Weights of a small GPT-style language model, trained from scratch on English Wikipedia: rotary positions, untied embeddings.
Each number is 128 + 32 x the weight over its row's rms, rounded and kept within 0 to 255. Layers, rows and columns count from 0. Numbers have three digits each. The size before them is the row's rms in percent of the matrix's.

# gate: layer 5 MLP gate, 640x160, rms 0.153, rows 559-587, columns 0-159
# up: layer 5 MLP up, 640x160, rms 0.159, rows 559-586, columns 0-159
# down: layer 5 MLP down (transposed), 640x160, rms 0.121, rows 559-586, columns 0-159
gate559 101:139106092096111120151071139152162146142175130179079127113098147106072154129066198092083142172141125100153177131122066036077133156082123220147116161055101124143160141099134085073165140104157158103153146108149124104127091099145106133111114090165139170138148115147136107165125115115127142137132083154111091082089198162179126117163136121093207132091145144155140127088082181173141138127135134115130091099168111152060123112088141100148153131161103144086165110119144105114137135173066138
up559 102:102142118187120115141175185107103083131121171076151118087151118138121135134092193195151123155112157118150078143158186108104125113102128149162129131133154159132135147119129066170144167095121131157114048115130101085165143111111086135139172118157160138162136136113140146131094065177181065141163089105093145113139150102088096103127133093148106143116132122110132103157100092132077087069163103147136137080053049114088076129174124060182129134060147127099157172141107135104132147149163044
down559 104:160111080194117070094097104118132157098077168108140139123123135135122150162179182181097100138088171102148123135109119125087088168133149183088125143155131118096106170176090075106096147145138140156103107141182129065122129066097058143132149092102174078169122060121151070179149106151155156158083091145118136124159103171161146096148181128106146143097113152095125090194117129162073119104156119149099117101088112118136147080145128131147187166141100113137085152131085190095089170141183081
gate560 120:159161121170162100103100140138163094167174173140138123110118149074099134115137124152158100139157144105084090118128099084132114117092230125118131173118159191104158123129091135150097128073131157113149135169203166057138158108123157155089091113185180088102157127147124191148143125140099183137140168154135125063134099102174096160088144161093147080155152121115120118126127094191089120093147066103127186149120160116113077135139171156150105128164139101097159079129095080131098126210067133
up560 101:110142054125164066155088174119144075091097162074186163200141087148112106133112118129083167117142168125097159163076108149125073133125091131137129148116153167127169168202164067114158141176162122179107084105128160156086129155142102165100106108114139163107102117161129143146105080121039139094084126140173108131103154174172126115132113093105107158143141151081093120146137144091107119102131109109139182149112084095101163064082104112184093150162101111144107139142117136068144135099210124
down560 092:112134162114174111157135120155160093151155137127168115146101127127143097179089129110123100136076046130133127166112128114102114004116106059137093086110105152148190129122165076176175084202145117092115147106105085160121053149119134115143142077106106086084115134141190129121059119155151093163093143075102121119147096116127172089185124105148141148127109091107126162143149164101173135144176132135124094147139138150126140118112163039159133138144114173081158118141147152074187164142110099
gate561 097:078087129098083077132159122143172123125106120136150144099119125143181134121141061150154115144188115110070131092129078139051121097176105084163108161069141127175120056143112079118126142181110109091136103106132150109103131124146133084159136119123153080114095151158137158115136091148132128106179133121215113108157176142091156133139059126123149128184191130126112107100135088131121135111072080145173142074129090117047078170155090136134136165086144136178073099127134134142159125155207184
up561 096:149093113103178118114075056166145178185088132166039165095086166139112096100149143221095115186126126092137155103111115100104164127159089163200166139152161093200077128144091135096130127170190148149118160170128160140129162139136132115135088165070137129133103142059148120131112173115149190101113087082110175135122110119103176091145121095071143133158194112128138130134119086153067108096089112127130156185134113136092103146125159105117098156115133114142171163113115152174118138109129145
down561 094:152179104132133179139133143122077105119158122130111103137135127091075134169118181094109129113097125176171127164109252133201155177132144177111143108138103106096134200113165152130152116059149128159113124117104115149147123119155112148127140147179110136090119134114124093158111124163126087124113143137035135149074068162130069087095184128129126123069081147132140141151122143142172109090184161114125132142139180153217185096094114171078118072129101117104151172108091126135084152155106134
gate562 093:126161111197169091165081123123170074138103165104162117117068168116145131197129186153092128136151104164126094080145086138149132154132124103126119091146052156146143137106126139085104150126078112124142088142110106151083154072126099142166145081148097084130118140176154124163116192132127118137074103152117082124090128129092156108144077136157142171101133132137102127159144144126143133108116161119096051195188125115137118179129062115083195108083110134111194182113127115146143050183069099
up562 099:105169112130141155151130138109135134095107141119147090120125110094126098120116195118134070193102102138056161083113104144181179181148096144135137128133039121109127180101168123148113165132097128092077166167096065106082109124148146145085141167186091080154114113109123104192102114109131125101123150117134103112113149133106134081141184094114152167167154092117126122175108158094098071074118190108111110080144118156201107131162076128132146145086177160123131125117088105151186113213110064
down562 099:150144132113075171103137089114107121099192114125097107151166064097082159099100138153142135125123112111122163131117181104177158156134177158130129146134143118083134117166131089147126151109173156119103183096130136094132092150098139133145104231189134182137143134125130115101138077138108171100176121092128145150108111093121145132139212161090188098206167111102125081122143136103089126112122188165166222072082145150124150137087156169135085093160134084130086059152137112122153148123191111
gate563 089:139111110048156114163152108125126123163103120118100175142146137132112122107092197069107133137150159075122091107203124148128167087120096104115165148084155174117151080145144116163119164064115081084116167138135182112113146065138171147145213131113102124133153081169100099177152164116127148073133174140083154110154123111115048127153159160157177144143112149185107025099144123143143093111093107089121140134129096092136095159073106124112143069147133135168096109086126128054117138119111151
up563 089:126087041137158131131156166113195153159166170124126111098105102083092147164118140162166162134048074162062153180153112105136056111118094127160152148114099144177140182089150160141178158095092114101151186131139132112135164086145126115093143101159186126110150106134138185169123133171101155164091118127124095134110140075139122153184149069097087166071136122098090070147109130092114143120152097111110156153110172177107127121147125165129120156113073118104101092102118088131072193161131078
down563 093:131080116116156150151140134123120140124112162136127127162163094128124127120058185061128149168108160086120056156162137117131146037140095076116123127064178191136141079166138127142134132069145134055099159118126198093143128078145167148156183160110102119152169091181103101204115156079122137083109136174091162095186136117113076152158143184144151148118132151171112076136151127132134107067106110111142108155107126129128104170117133107132171067143083149132118122082111119069124167075114143
gate564 101:123098162078210149125121152076090136186138118140100135170102094171132125134068099133099051145142116132170105095111107159045107117118133144068130092174101109092159149103158120162179120101103196145145139151136090124062082130161127120093175119147121085095146126144110156136135112093152107077159150133119051067153170104107132127125184138118119168128093128066144105098134152156119056123106119141117153158142117136103132168181157118105152129148115129102168150059138117118140126135007138
up564 090:080142079165119092161023102132157116140171149123089142220078098127076147098149112081108187114171117160165122114138173173163166145142087148115095109120103142134199101127137146125065125091109111135105148134112137154125183112087126136071142160138102106086161086154117150174160206113067132099088097087104169166130130134121147153075125151156053113129159108140156111144147148124194131107139135154073151159133071097115136103137128178116101148139131137058118131117161145138074090105120099
down564 088:165162173151119095149154157075138112081120080130169140069152152153090126119148196164129128113121149146094113190158073094157125104149164110139142210158187166166114089135080120102119183115174096206123179109198105118140104086104147140106114074169140148114125161148179101110150121137171190118138134108115139150120096165145189106173103101112118062131088132161109136116107143118085159205115137148104144128181155090148136165137105120159110144118139152169074112133125220137146121149177128
gate565 092:155139133167160139159154131069083134085079121075089132120191090060092144165157127189113124093127134143111137133110150132117106148145080144174113124156078097153132113138148111155153093129144146131165125163142125171179122146084101154155141126098158128101137134137168144084110052115098081113157100110087142167038124149084085126122200095122128099108157148089122055109109147087165098163097137165029129131158107066148086111138150067086103119118121129162157094119214168093118124118118145
up565 093:084163076098122149156117157139127141112144105093095145180084032082135073080135068113149143116136068131138153155129133189144171131103067150135141113192119073135075110184144116076127115170116148114133140119132102171118172141099145117104113143155127126135121142112133070096083093124085032179117102126145175136075153100106139156074141144099092092188133108160136119104135143110172110175110174140122081099126122129151136100118156101121103166162121163091144060053133159188094118149161120
down565 082:116155126097097107113121138158171124173199128127160129136089154192150139094067153122135138135171098117146133123137152106146139077137165078095142134101170168101116115129098143130088156140091106131076116142106127074096122161148154115135118146178076133163142114141115129139164224119191203141114145115115098141207116131167177118143091150126129149121092103121145220138157126160090159120147113097222127145113138172121181150080071160174194129118140150083112160135047076113156163125137132
gate566 095:145080201142157101089115118146083159182116123134150148159149171138116164150157101139134054128156102155174183127066081159164132168133118072127135106122122127107109107112158112189179110146189164160100145107126138117096165158135086066190156150103052068127162112190158194094102090172166110136149131112117110097104178150080104101136147155093123095158054087155123094111153147094172143110134108081138121095091097138167112178154132131088142111164100143117112115065139132102140098116138175
up566 086:137162110161131101153110097116124164102136113125156144074112128114110105153086131118087097106097148075194176137127087062098119144168110174159161203113118116149121115093136174152082084090099169119165128179077115147114060148099157165125135157150143181112125144103089159155154134054086132124120131146106140127142069147100154129117120090144095203023150140173124168152126201125125156197096166122145100166137143176090142118108170134127092121093185102123103158151127170086114141134090074
down566 083:174138135101121144137113185181152064103130114121084096218135106146122102154137101084136214196132164131077083131135167210083163136111197068112136110121143135158140124117098104119136175138162113111092129108159112132143130118159097111117123067159116117157094116160143115117143105179163057149105094109127133143112204129152136130097191167150138072205095124155124115098147072161113097097156086132108155102115136060156118108137103129106145161113126190134132115100083104115096093138174178
gate567 106:121072097158162127096143132146129105135115178133140204076147125118139182105057145146144122091117193144133170135139135121100090090128109064067117125112134117106151131090127108163201128115170158131142131243115136071163118084138105102133075091110137114131106129120102161133105151140132091074155160161143126154142146095198091130133097153079099129137124170169026090075068149160162076067068121112134153140134091132106164136135111138117053092134143140157108138126120105151132125101097119
up567 123:143095098131165114144113139213116081136148123135157100127123115129141145136114146053147103125117145094070142132164131122085122165128147124080135146123163111115109176121101119090133108166133109097114099163115122144073115114128110174105126151099100147100112120119162058190139144159166190113100118128152091105137229077169170062170165114139129163140110119184147089154095149129118086141128079153208129171131182125115069120121117129120135124172129154068208155204097154123103149113142221
down567 124:168136134115095102089097180133176085107064118114125121119151101117102108100107141101155088132087133129077153133182107094141124111094129141138125142140079126110135141134103127111173180142118138167152183130083124183119104195099132189127128171155128144138137134162187061137153106150197147089064093077158093132126171081132087111198133143134096132148125114164130103148192131136178048167115137127187177133166123131147049121155133147087138165144121127125163142209145156095074139099161194
gate568 105:160113141168137162182127163074086115095115094157196115057160080085122131143120138158113167142129151158117097160152097110150130070138166091089108172148119096118120173097118118180143168158125162141114129127182161162145184130144134142086165119113107177089147180180110103104139171150098155131115125120153033082206130119101141091126137100140099132070090139148169102154122113159104063126179120118168145151111117161164088158164139071146071160121160095119116120114078085092107129211150107
up568 095:135136144168088093138048101074153148059129112116137120076147141119077208090089139128133152127159107189164159119152141118136183099158158111126106116084171177081136131111140167129111164135068180129129122128170087168124123144122107161127179113122098153128140097160112131094114109151158114169165066095100093160127162123156123101124116191163141124128074127105094162099130131126136094104150118108091080178170148148089092123200059094141169194161108146095166218092140133126059113133142130
down568 093:152111099160163171121138088109070132209158130110140158151073119114101095108182125067083109150079184089143167151085152142148117167176092119147123086115091120128131085137120135096154123087132076133141173142177122153098123146199119186135066109172165112107110164120076056150114101110076151055156123146129115137134104134092123181145144135145146102119168146157096093133182163139058114122126101119089193140101105130123155160137120137091166112100070137115106165097095126226149138131156148
gate569 106:113125132137127072163175137096097095114106107180168077192115134146086126139103118100152126101114132162155150159106121170061140152166148134087141133091118073140158120108118121144187125087081177089092097121154157133149106113167148136098090092142103140137162064088124179149104164129144148134193149113142125087159166150162137160113137141067160128152115201173126087127045124106075140107051154086158174112159205130103152115092180139124071099127143172185129137175119087106143114140115074
up569 113:146116131147144184148151160099157112104111098103146150106122122187160138152120044115084126126173075102166120158147179126141086149095156083098065140095122147133124135113204121095108103111170117089104093160147098108202105124156132108102200142093090172109141067148075120091161142087112148084127146140137169120129071118140168192111151153127151166149157120105136151174144153111123187114141134102167102125071116105094131081037121135113102181066151112135064138147135123170107164097128062
down569 113:128128143122153111122192184145159089104121085129168123168112207212117154147148107138177113128154156136134110156140207128089155203123094135094138087109134144126160154129137155101154111073131131105087110141131098106177168113156109118080137145142098137141137078038133123137144127073122129121108102110129122111120094144106116173186140112137157143128136091180145090180130177130124198131181060091157144123120158155177123067106099147155062144076167153144126155204114131150055168157118113
gate570 110:155092105164121068117122136134129094140149142145116116094161159080121139157090104083110084100110122097151111155120092054131110067180128136134141125082108189118134165118178165149163155145107151115210059115135138064121104113114144152103124077108148162127088146113117075138138144100094126160206123121086123133132083118114156139158171109041179141155174162075084156160101120087101205097145158116177165059128103144115083129087155143038132122114129137125133135137141108115136062085137128
up570 110:124130153063143123165155131117141147103150142166144147185169105187183054124195160109213152127184152148122135135145122070131113132162146141141141160079198102147154141092109112161156102134145125140130101063203130090171123126104089101130138137122067144170087107085105120106127170083134143091117125148155190095126102110126190140141088074124188088114125110122089135200135140061140204162157152126148128126146136151098170076156134106097120158179154132108128095144178151129153144174109141
down570 114:041181126125159133124139135080115117121136115141172151170201103153121162120189124158143117128122111108138162153097130139131155094193166176120162190059164129150148169139075091125138135128160098139152129098146115127120116145138026168121130155089104171161079115078133055132127166101090098091124101057110150114141087138103189146161071163110137074082146116158125126102091119096131148138119227136119160109172152112102069110155143140167161147187171124105124116120093151111100135139144136
gate571 090:109144066092171171143128171063089135060174067131076130103099069141131139142087128139160067152155103199150139122168058096084144128100108096101138146121150125114179131128196131132161110097177217093125130074103131087172142130106161115097145098109109166166154074158114117123177157149132100124168104095150138109137122116120138137147167118089167115083142156058120102184133087048106119113129141104128103115097113137086112149165124145155145168167144106081099118108186074130165126121108115
up571 095:110151139079122110107117097120154144160174097113085109147089127121169081152222165150092108117144117197168117103069194148137094155116114133073102114109141149180115130163082125124139108048093083172144108197121127119122088114139147158137148102218147114094082120134184117139200155147122123071129145126112133122087155130157157173146119123191162128100136078152125133117146180153182181188174143118118107157159138141174198123100108161120093128130075094135131118114171105176153109138142108
down571 092:134127113075182111116135087160165128128187082125104136107090108126190088138122118139114075112139202221142141130097097138149130238130151085091115077103146148135185126149105136080139071065134140197142122133115139113134078117120160113108151056145157119162098117149091153143150169134092111088175130121116175081108142119156095149115145117104199075093098136146117151157182121130113159138165088108118105115096112202143167103147127128125126130148126060114123132147163088176188087116120139
gate572 111:148144135142107128189117104067180124131100134135158115121135110132091087152161172156139159090113141171139169137117152127185144151126152141138115097057136172107188119120113096200102171119146120187159106130118136094101108154143169178151124108189131140097176117148123148122144183103106091085122063144117203102136088121192151091112104126178122205112187170181097137169096090205106094147103095119146127174064138112050125091088134140157111157115159076131118139136128099117134102158149174
up572 112:148120140173090147109105137174107134167107098146116160121122190044114176143099123105092154113088152126105108144131244095127112159126115140079109157102189185143056137162113128106188113132065097098115110125179158132099048100115173098134059129087089095129141121153145122096052064095171113136162162126135065142152157122139119126097137172107100136107094099107149151120173136189136110114083095130108115101152143120109080128163167111138177145123105126119126188166158111162112166130155139
down572 116:138176096134113156110094087204092069180121137108158119148098172126112141136105133091084078101127176121173116125156169135151149176194135176117069188124176172128149173116065142146136131190172157133119108122147174148111115132079185142159082136129097110111118088112117117133100177103163094112070118065199116125178104113162129142149074168144127160082093072159153117138136113144169119148109044141174105119148118124096142124166128091183135159122123105117121209169125100147159128102129129
gate573 104:139169079168113148121071164137106156094075113124119113160064138102116061116087118143138171109112202135158104137167144118141120157108161081131174106088167165121122117130099061092041097145150144068118143097147153079104131111084108166108080099139126164154173176109121168113093169112152100136138102193129094160083101107164140049096092130122122143072129176105104115136121088141096113147106170120139095091152125098081127107097155158133136168089136034078119185134108121087089111145138135
up573 094:072089094166109129130114124095147128095107099120178130126164107116131101172164101165080154171149110157151093125067124100136172127164180145186137171141138137087140110104108148107075095150092094074184098072158122187147183111087105136160137132135125118107123138122146127108118115120134095112069112097080110127177050106061069194119165115147130149155180174138154102136125129147071184155112130172108127173082125086134144091109145139175165164129114066108093156061134153082153123144190164
down573 087:079119088129131157120169165139120095190131209131121103090127088165148145125124141096149134166101055094088156115160140109106096122111112179087082153130093094122118161154089174160186202101146146153108093168100112142127135112165169097173137183097081100075111116135129151158142119125085095159116144145148187079123204144150115147184187117110095139148148095154118146139140141069192115082099128163096138159113090194170126166158125113161110096135111202156153103064138145179116135123115107
gate574 091:158153153145158061161098119150153122137113139211099088106164125120138121198152164173114134116160168144115165040142109164062089138162118132094119158103116134173121140123195101120167111133092090087130088195094136154122128140156174042093126089101113090047135111129090137135166088100106096125138121095116135163150136104201144164136161183161127042132110107083134094149160081111085160098139126096094153141114177116088120183131155117146119126126149121089150134135098127163079173118111150
up574 093:144145094099143161125120167140120152143109115128073100067134096122115129151141153145159154144104118105104179146135121094175082064054139122103138101156180135145136150165098107162130128049094146153151152100155193116157123087133124153134138087121202133148123119119172102111109048078064138145198126125129145154107122116111101151130175052095189118111138177158084139132073111211096093164071125035157151094114110168142098155073126136164112170110112156154134114123147159096133145156147124
down574 101:181201103129173079113120127139133124104099149156109119151151114142150124212137132164113145156150127126131169056124084149116094058099108175097130148144135110164098144130177061129144141110040065148143098146116131136116132127119122077122112074140126117069143092132087120128127062072118074123177136099102082136200124108202112174112188132141115061120161116096135071136104089163088138078126124067093155143135112116117137156085135106185091119129118154112178120121108189159093145124113142
gate575 088:134096136078146108100174122157150096163178154153129109142135139159119136084186111123191102113095124105129131113137115163091125159109171105116104131146105113113103143146105098115132108089193137189130160082062184102147107134114084033093157088086113089106164097131138096088140108165129141138138116099108137135092137093135101162172143227104152029152134090109122132112158084170146145122100160134182128117052135124099138128161124120198184137113079083097097127106180148141178101072138155
up575 090:144123182135138117089161135136129096125167174138162092114225145206128097106161193164122108146086129104107132108107200158102138167148120128123130095144093132112105124100138152098170113144145149190136149086065157125191153166127104110161139191098061086120132137095149111129078105122126148188167107139154127128091130076122145109165165142083131091153077105171191096118114058146198152130134140139156135127128157118150167128179125144170102072146127124139101120108156189130173095082148199
down575 093:151134109177123160160100142072110137037121136099136157092113119131139124141110139152095126107128094141142099133102129116175141147126061167116113109109138139126186119116161162086173139184090139069140087129147110112133126139126178196161091219139156170154107158122143170162122112039109134093098149180157134113141114153138150110125133065115119212087136149144131075086110148088124137109163117133090118138209120093156122155116117172060042088134133195155159106109108099107091176158139114
gate576 096:192179114165129095144154122110094102124146129194124139167119142128129119159166150158144119114120130120184172170131106111132119101143203115108110110169126070143141121154104056101158126142111139080171123124102127120170094082090127161104187098173155075109177100135117144158193181120138154140124119194115088059151184097117134150132161110167101091080162127107124133131096107157119127103138084073103180129162165130116105142111142117179180089143168062165139163116156049080136152104121040
up576 120:117151099105143108089131151177093182130150104088152118095115161158130115100162116118058094143096121090114200180158102137183118153189157103137138083147119167101150158133062077100150145088097106105166088133054153148110122153103094116169117132158121149099123061167086168175136233127118120111115161137096138131117102113125106113136126088143064207131127182141138177129170140118166094135135107069146105096157120148074089134138134151126212147107127177158188127140157108126149164131098106
down576 101:103142121122133118032153169148067148127136121140150133138104150161089166064122136160079109141121071088149158169142143153174107115178136143138123085126101140109142146099081072092181162124124169065132098170108144158137085146097097121144082137145093118113117032124068165170178197160160101090087142169113104151168108118108089150118111102130033131128148154130158172123132118137199116096160105071127106115155117150078123166147163126158170146097139190161151122104144126111109138112104074
gate577 094:111108107113161177065180171127125143147104144100125180152090173113108128093084138130114145149193070194100099094173199158136147151123088097117171095098107135159141101116151131091121098130133137156149173147151134122080203098100118142159175090153134204143168144137112182073110097117148076134147146104106173059085086147104108113106160082107083152095157177077136117126146134151173127183193160150139099135160087080136113099128126083131112112124114123085060149114138135156195102140114110
up577 085:149057145129116087140144121193051103097169164148153111160115131128084150094127119165168132121150177092176086112153094087088133163158114132125149149124104133089150176109136157101159079135093102187091105117112102137098127191193161161073121110068160140164169144162159111110116155139152135164120129084155141129123111136132055162190130055122116103174109135165138127084132151081111172159121161116126157125126051159069141118134102151098128152107121144170148186209094173104139165115127183
down577 084:048146091158153173141158175118161118146075099170127154071159148073140106116139114099121169127126092123117119100170186102155178168135118099154092113091138173151101110147144094121104102118186144103146144153121120144119193088086137091181126099161082143118071107111164174114129117140128088149149066116087120158099139144101137144061098151083146143090166153143166097112120136116146162075201160129124109102103218082167067174107138057109145083098083127091091076104125126131154113128090123
gate578 093:181080116167155116131126134142078178133124153196166131080114128186176085102139069075123140158145150091190129075155126131113140146120120122108087144121086179120104157066152143081106207122115155121116106062118104140146157078154076132159113149144139142111164157134094192162170137131177119132075149143182160110170122098146123098118107100128124084142124157141109162105101057132083188101160093166124159125168101108129084200155106182171107136167149150116119113111124120093100059148151081
up578 082:117141142174098152103078173115137099110138107103142130148083136113147093121126101142133177140122129112203115151087161137112147099095107143093151103100138074107104124083081132159118131133070069196161084099145088114123082166138149156201146166116127150154153137148094103124108113163099144164105113130101145114132158180152100145097105087080118140148175135120155135111174161150082117175214106150108079148143161102178153215146109113129153135122116202090147085155123093033149127200177082
down578 087:143165134058148109144138122145142132128121141071132112109131096112128148158145157168125103126139066150058120178127072148169118093140179111142112107156115106142148117176177117156149100117159180075125183185123166124128137172085149113043096069109114140154092097082169079089075170112109091116147132104110098168135121121138137129163171145130102135088108099078168104127117157118200110126080131087148124118137070169108117027149161122147135123135129077141148162117160164217143167098087165
gate579 108:144117109137114152146105117160163113166158167100101096121135072144069089086175209131115106124155126102124133132153097143162106088159192138147112177099109207168160086158194171122129134160117100101114109129142096096136108110173126105104143106163141153057142144143160072111181143130045090137106081083145159094106100101151180169140115144134211109135133127130093114122174111146164196129093158115149164134126112117109192111098104184072159137098168108187088106133091080097132133087111137
up579 103:134162127136136207137129161126148091150149119080142133157147074082142142173155105129125104090162118181105117133101171103072133138180120161094126073131084102172109092090104119162169145099109104056109128178188083104089123161086192091119128109140088111153102140076110162136142197145179157126117038094136125167166144162106158109123116128067153131110139139147157126158169131131175084199078160088144132151197158137085124145117194145145108141145111142116116159190142109129176087135118099
down579 107:163115197086113157104137118107130108195107109082161117136150100084153098118178153043085108123199136113115170099120088099097162171165097115104138207112075134148089133118145087165154132122137061095162172109141099144145069090105164054117101106135113197149159133117155140123144139108148104155127068113121092123154120154094153097165102073110176119123116145154157104101113133126139167181080101087109121091150148152122159108170199152090142204165142128140105138116168159144161106114095079
gate580 095:122166089087145115151107135140157086067119108131124158172112091179105099129079133102104118124122113131075093103153187161179136089157106161169163144126152149201100094089096105163106121167124168066145174121100127130129123126086177158080114136163134152151159080104121147161185135164074138162099101130093193148182110149171124128117110135141097087184154090142135109111162087188149178056173086121095106145166140154160059132086106139099124155123097156130071152112178142132065103092080124
up580 087:085111137060116095093056159136164151160114106186080125103185131160157137112148093151097110133125152125150174108172182149153134109118126124130082155110136126157144107115131046133130120148178132090191178072114210126137176126109159187127171093096105199139094090080152131117122155140120104163064151097114141157160141113107097154103183116097149145157129111162115086119121131156109148149168175172187129117088161177123120113087165109101102080089159143100149068169161134112060128105172141
down580 086:136127108154140186178191104125076148083125141108147170164101126144148125184075165108149108082167157169120097138106086121116106173118140119124141091157096169141084133160056196140123117142064106180115092107128064149181109139154157094104111215134140110082172123160114149159124063109106169140154067144177138101152110142155195080150101121177158107120154113124141200149110079105172148062089099106100104107144152114168150131146119161117142171141090110124094165095145144140143128088084147
gate581 088:132140140139123151171121105157130159063112137128101131118125142135167111098122074128177144153123155116189127102122063121135157205146167114176106117143040144111126129161174086117091166153192147130089115111130156162126150055085118106123136168115177124092134133136053164156140093114139158083190156102179073114093106112108210096125175083078091152091170166129116136138157074130090170112105179107127117130096100137144182095119127122131063099154139065095165163167158086130154119124142123
up581 086:149061157171139133174112116086068136121120153084136201170176134119129185180079127151173110120119154166129133135127074141141110157141140122154136155155101171099154187148193134117171149129156126162124138101107120106143099161133126108184110126127214110125161214124131111131139094133147133106163154107178086079180178076152142078156076101107161157147123157086081107125081122133139072095086097085160179107110169172134129098118129151159086165128080129134152074176071094125140143171141117
down581 083:120113104138109181134102120152148114137120110166136081107136108159136131101186110091112118186134199102185120117131091160108155255169131131137134097106127118129113111122089120137049106111148103135112130109141146124131167054133116111123127191135178137061132106151074112151141099123129121097154160105126133136068102153087183132061157107137107152125154146106159127159120070144109194139121159137139120135130111141118119117126129142075088112137138042090143162143168115138145124088120135
gate582 093:165145160134098167163116106105163062096135145129083054150159143157117155142128169117150089122129097122093141156152084062201108151130128078121089133103167168119154101095049100137175104150174098152150134142130177097102143162175153112119108107132150148087092121146124094125127132133107138116177157098116099151193154150201104153150115134090141116155086142158106080210131065166109142047126167113125135166103172174100149125174120128106071101149145116113163153176082089098139125195164112
up582 101:188171122089168060142145121200129175128152110187093139104179111126079172113084122145089093115054116096147044150097153139158101092090133138100094113147121139120117082119146162096125097125086179147134074145138115115108114129131128109139157118137203147175178130119112104155123174153141167139127141163074100137111067131133114144104160131115116125123192117159074156131111141080132131089145141133053141079106112167123040103079093139140129184168097113115167144123161142169125129102051164
down582 104:207129103071147092144138109158153165150086138140107056107182094115125142114101138105103084124106054094086104150091129103142141057087137083079108077153146122100155104126124188101116119085158123153159114119106219159060108127174162170141131077122151169099063128126087120137139150140104130094143125136107063109187111153156074137122153088117092102130118167140120160137103086160135136058152203159101125110114104221086102121118113114125095139138132118091138144110172091123135162118121140
gate583 101:105175132161114144101179121134149089097104154139117141073103108081103170119145081119071118083169141122099153140136127094154105062193135072139148148110115150131181090072132120097131103168187117102170127126141069127150157135123137126181159109143132141112171173071125157137169135097100211180063164126119169146185137140148152117095152135099112139113175158069128118141162138176120157152122167182138134111075148114131107082058102106109060171159139118125113233145157124106092121111101114
up583 095:066118158156109113159152114128127116163154132122110139092199107140153140161106158126164174151161132132142154171034129178155155123186167107149130148127138180113108133187117177099151081168096077174143150136105145077119110105100142173128076126117209083142138081157233095120137117146165089080137138068127209119122056156158126106131137174136141131092105093110112112166123103136127205141134131130153144139110116091143094161120147151148183164147110182120121099127130110131197150159114151
down583 095:154141110136121157121116072179161095090098144078181114102104122109211176136101091141125104082183157112119127120153108099142115115172115137116146106147121123124138115102116119116089079134182132131067159154106138091115118143111070139110162080067158109151165088092132144172112197143096195145079144098135148116142127181107176135139143147137135151134114126120154090128123186112102069152119096117114130101091067150077115125141106094091032133122150044116110216126162116085124093084206136
gate584 096:128112108155094089137131136118121122103119113121025085135109114132073152110142177148138150098130100140153115116140132121089155056161073099113192176100194160128079155167110149151145143106160138083127112144177057173107100119180148088080120138102117197110101095145105113138155087105094109149147095067162103064105146118097102132138126116104174107098148150088111084118165128111174110155117182119139116127119131116187157133204103081096159137163167102169104096089113039098099146129134074
up584 085:101139097134086165192085173176137118091092156098127130090146088136094128125160212152142097108133117171147154168124135112104131087151120162083115048136141117083201153148150112177170171065134145098074097168144092157140123109123099142144103092141098115062167191123102122115105123072116113154080110067158122107133141136135147158106116105200107130085143139106218121086198106133157141155148132107108097153104150072139185117146125094094120102176131142081120104106111103090154137099170090
down584 084:142081130099155115147091107074115130149162072119111114144090164142156135138141076104116144114114127139182157066125074095079141188077131082160180186106158133132048134110092102128131150182110137112141128167106149121095129169118200142109178209104132137098101126131137098131184134157132163106156126215197093112098127092124116125116121132110141112193136167116072063155081127112111106136107148153141115110101108132122133102141184169179109114147099107112114197116141154152061115169073080
gate585 096:135110135107185104148172157164148117102159127157123119059129150064149156142120162080169092095115153117127189139131129132099134089161152071103126144046112167205122133137089107155170131147137193080199122168188113116190137100126122124106096100168150128074162146117160156128150149137108167145120131145138115115151138046104136104150159113108114139138128187093063149110181162143107118084110145145109131160136103113114076180140120113137119091137125137092136176187130068125118058154051070
up585 123:107133085064141085124040150128044127129162158143174147131142133144137121129120159105126126098061126098104195103136093121138113160135125132114133136089137132122145083123139148122174044061159152097077060149116118114128127127152160103122095128123105079142139110118129133100154128097134164170112168139206098154161126121145148154129154163078123116106081136102134162118151126141150132174102201145090157036094162120029137153144099162174142132099115111094062204067142113131140130136153126
down585 129:116157106103130096145018123096039153105151147146136118157139128150155101110135169126139120112107102100099173069099112159141130176159120169139110157151102110097154073139136124091145072032129127143077100138102113098120121123137150097149157176130097100162139084151143115060164129122162133099125130151161083108185131165091165177101135159104150135095093168099145120123128136143111094168077189116075145084099177142077135156133121152143155156094118118107096195065150069188104112101185151
gate586 115:123121103132113081145125090078143168119127085197140176094091198110116118135107112145126104116109196132134173149157154088110124105128146108143155105109173107110159130173120130188161175125146160120070170148140047116071098148114178162117135115138147144118178172126111163123175121115168172111139108109190119079164153131151101138142045116117103146091112106119067076078121121191055073125143095110148153159154188124073087135118122105144057128179112126162162138155118087144068111124111118
up586 107:149100163106157036109155117089107104124129123130163142131095130075126126132127052127171115103133193122145052139149113118069141155144110127116139090106172161085077177125142150178158129154110140090149120205164102155169106132086098064138132108187104145153158150105137083084094127132198126156120141145109114141133176140150124043115139120145123100176080100077138074137108213132155092168105098110162094097137176123146081091152057145135114134109100119134179082107126132151109103127111175
down586 103:102173181104093126134107131192163067127150179105145122121138096157133128143101181117150087096094066128108116171130128120121119084108130164080120143093126131140177121092090140149145138169111114114141154136094218163165077150138120065163064058082078098142121116135185077143052142142151107166127173123100141144101137172126125089106120120151144100091106162086169183138110141099187168150171108100061070097156137109128174094119133102129184085144090157103096135103105159097153160138173134
gate587 086:092166110087151140182120136113130110144134140172106131114136100175145177149099083165111069071170135137206119092159155074041162190090147129110141127080125161118148214134100119107146117123135130133095105163113130085133102149102100158148135111133162078079217111131140199119202086137092145144138128150143165151129131074100042107180145126146108142113114127131133128101186114118085142157087146087135144160126160100141172139128122178158158105118115145131093151149185106133130120182149059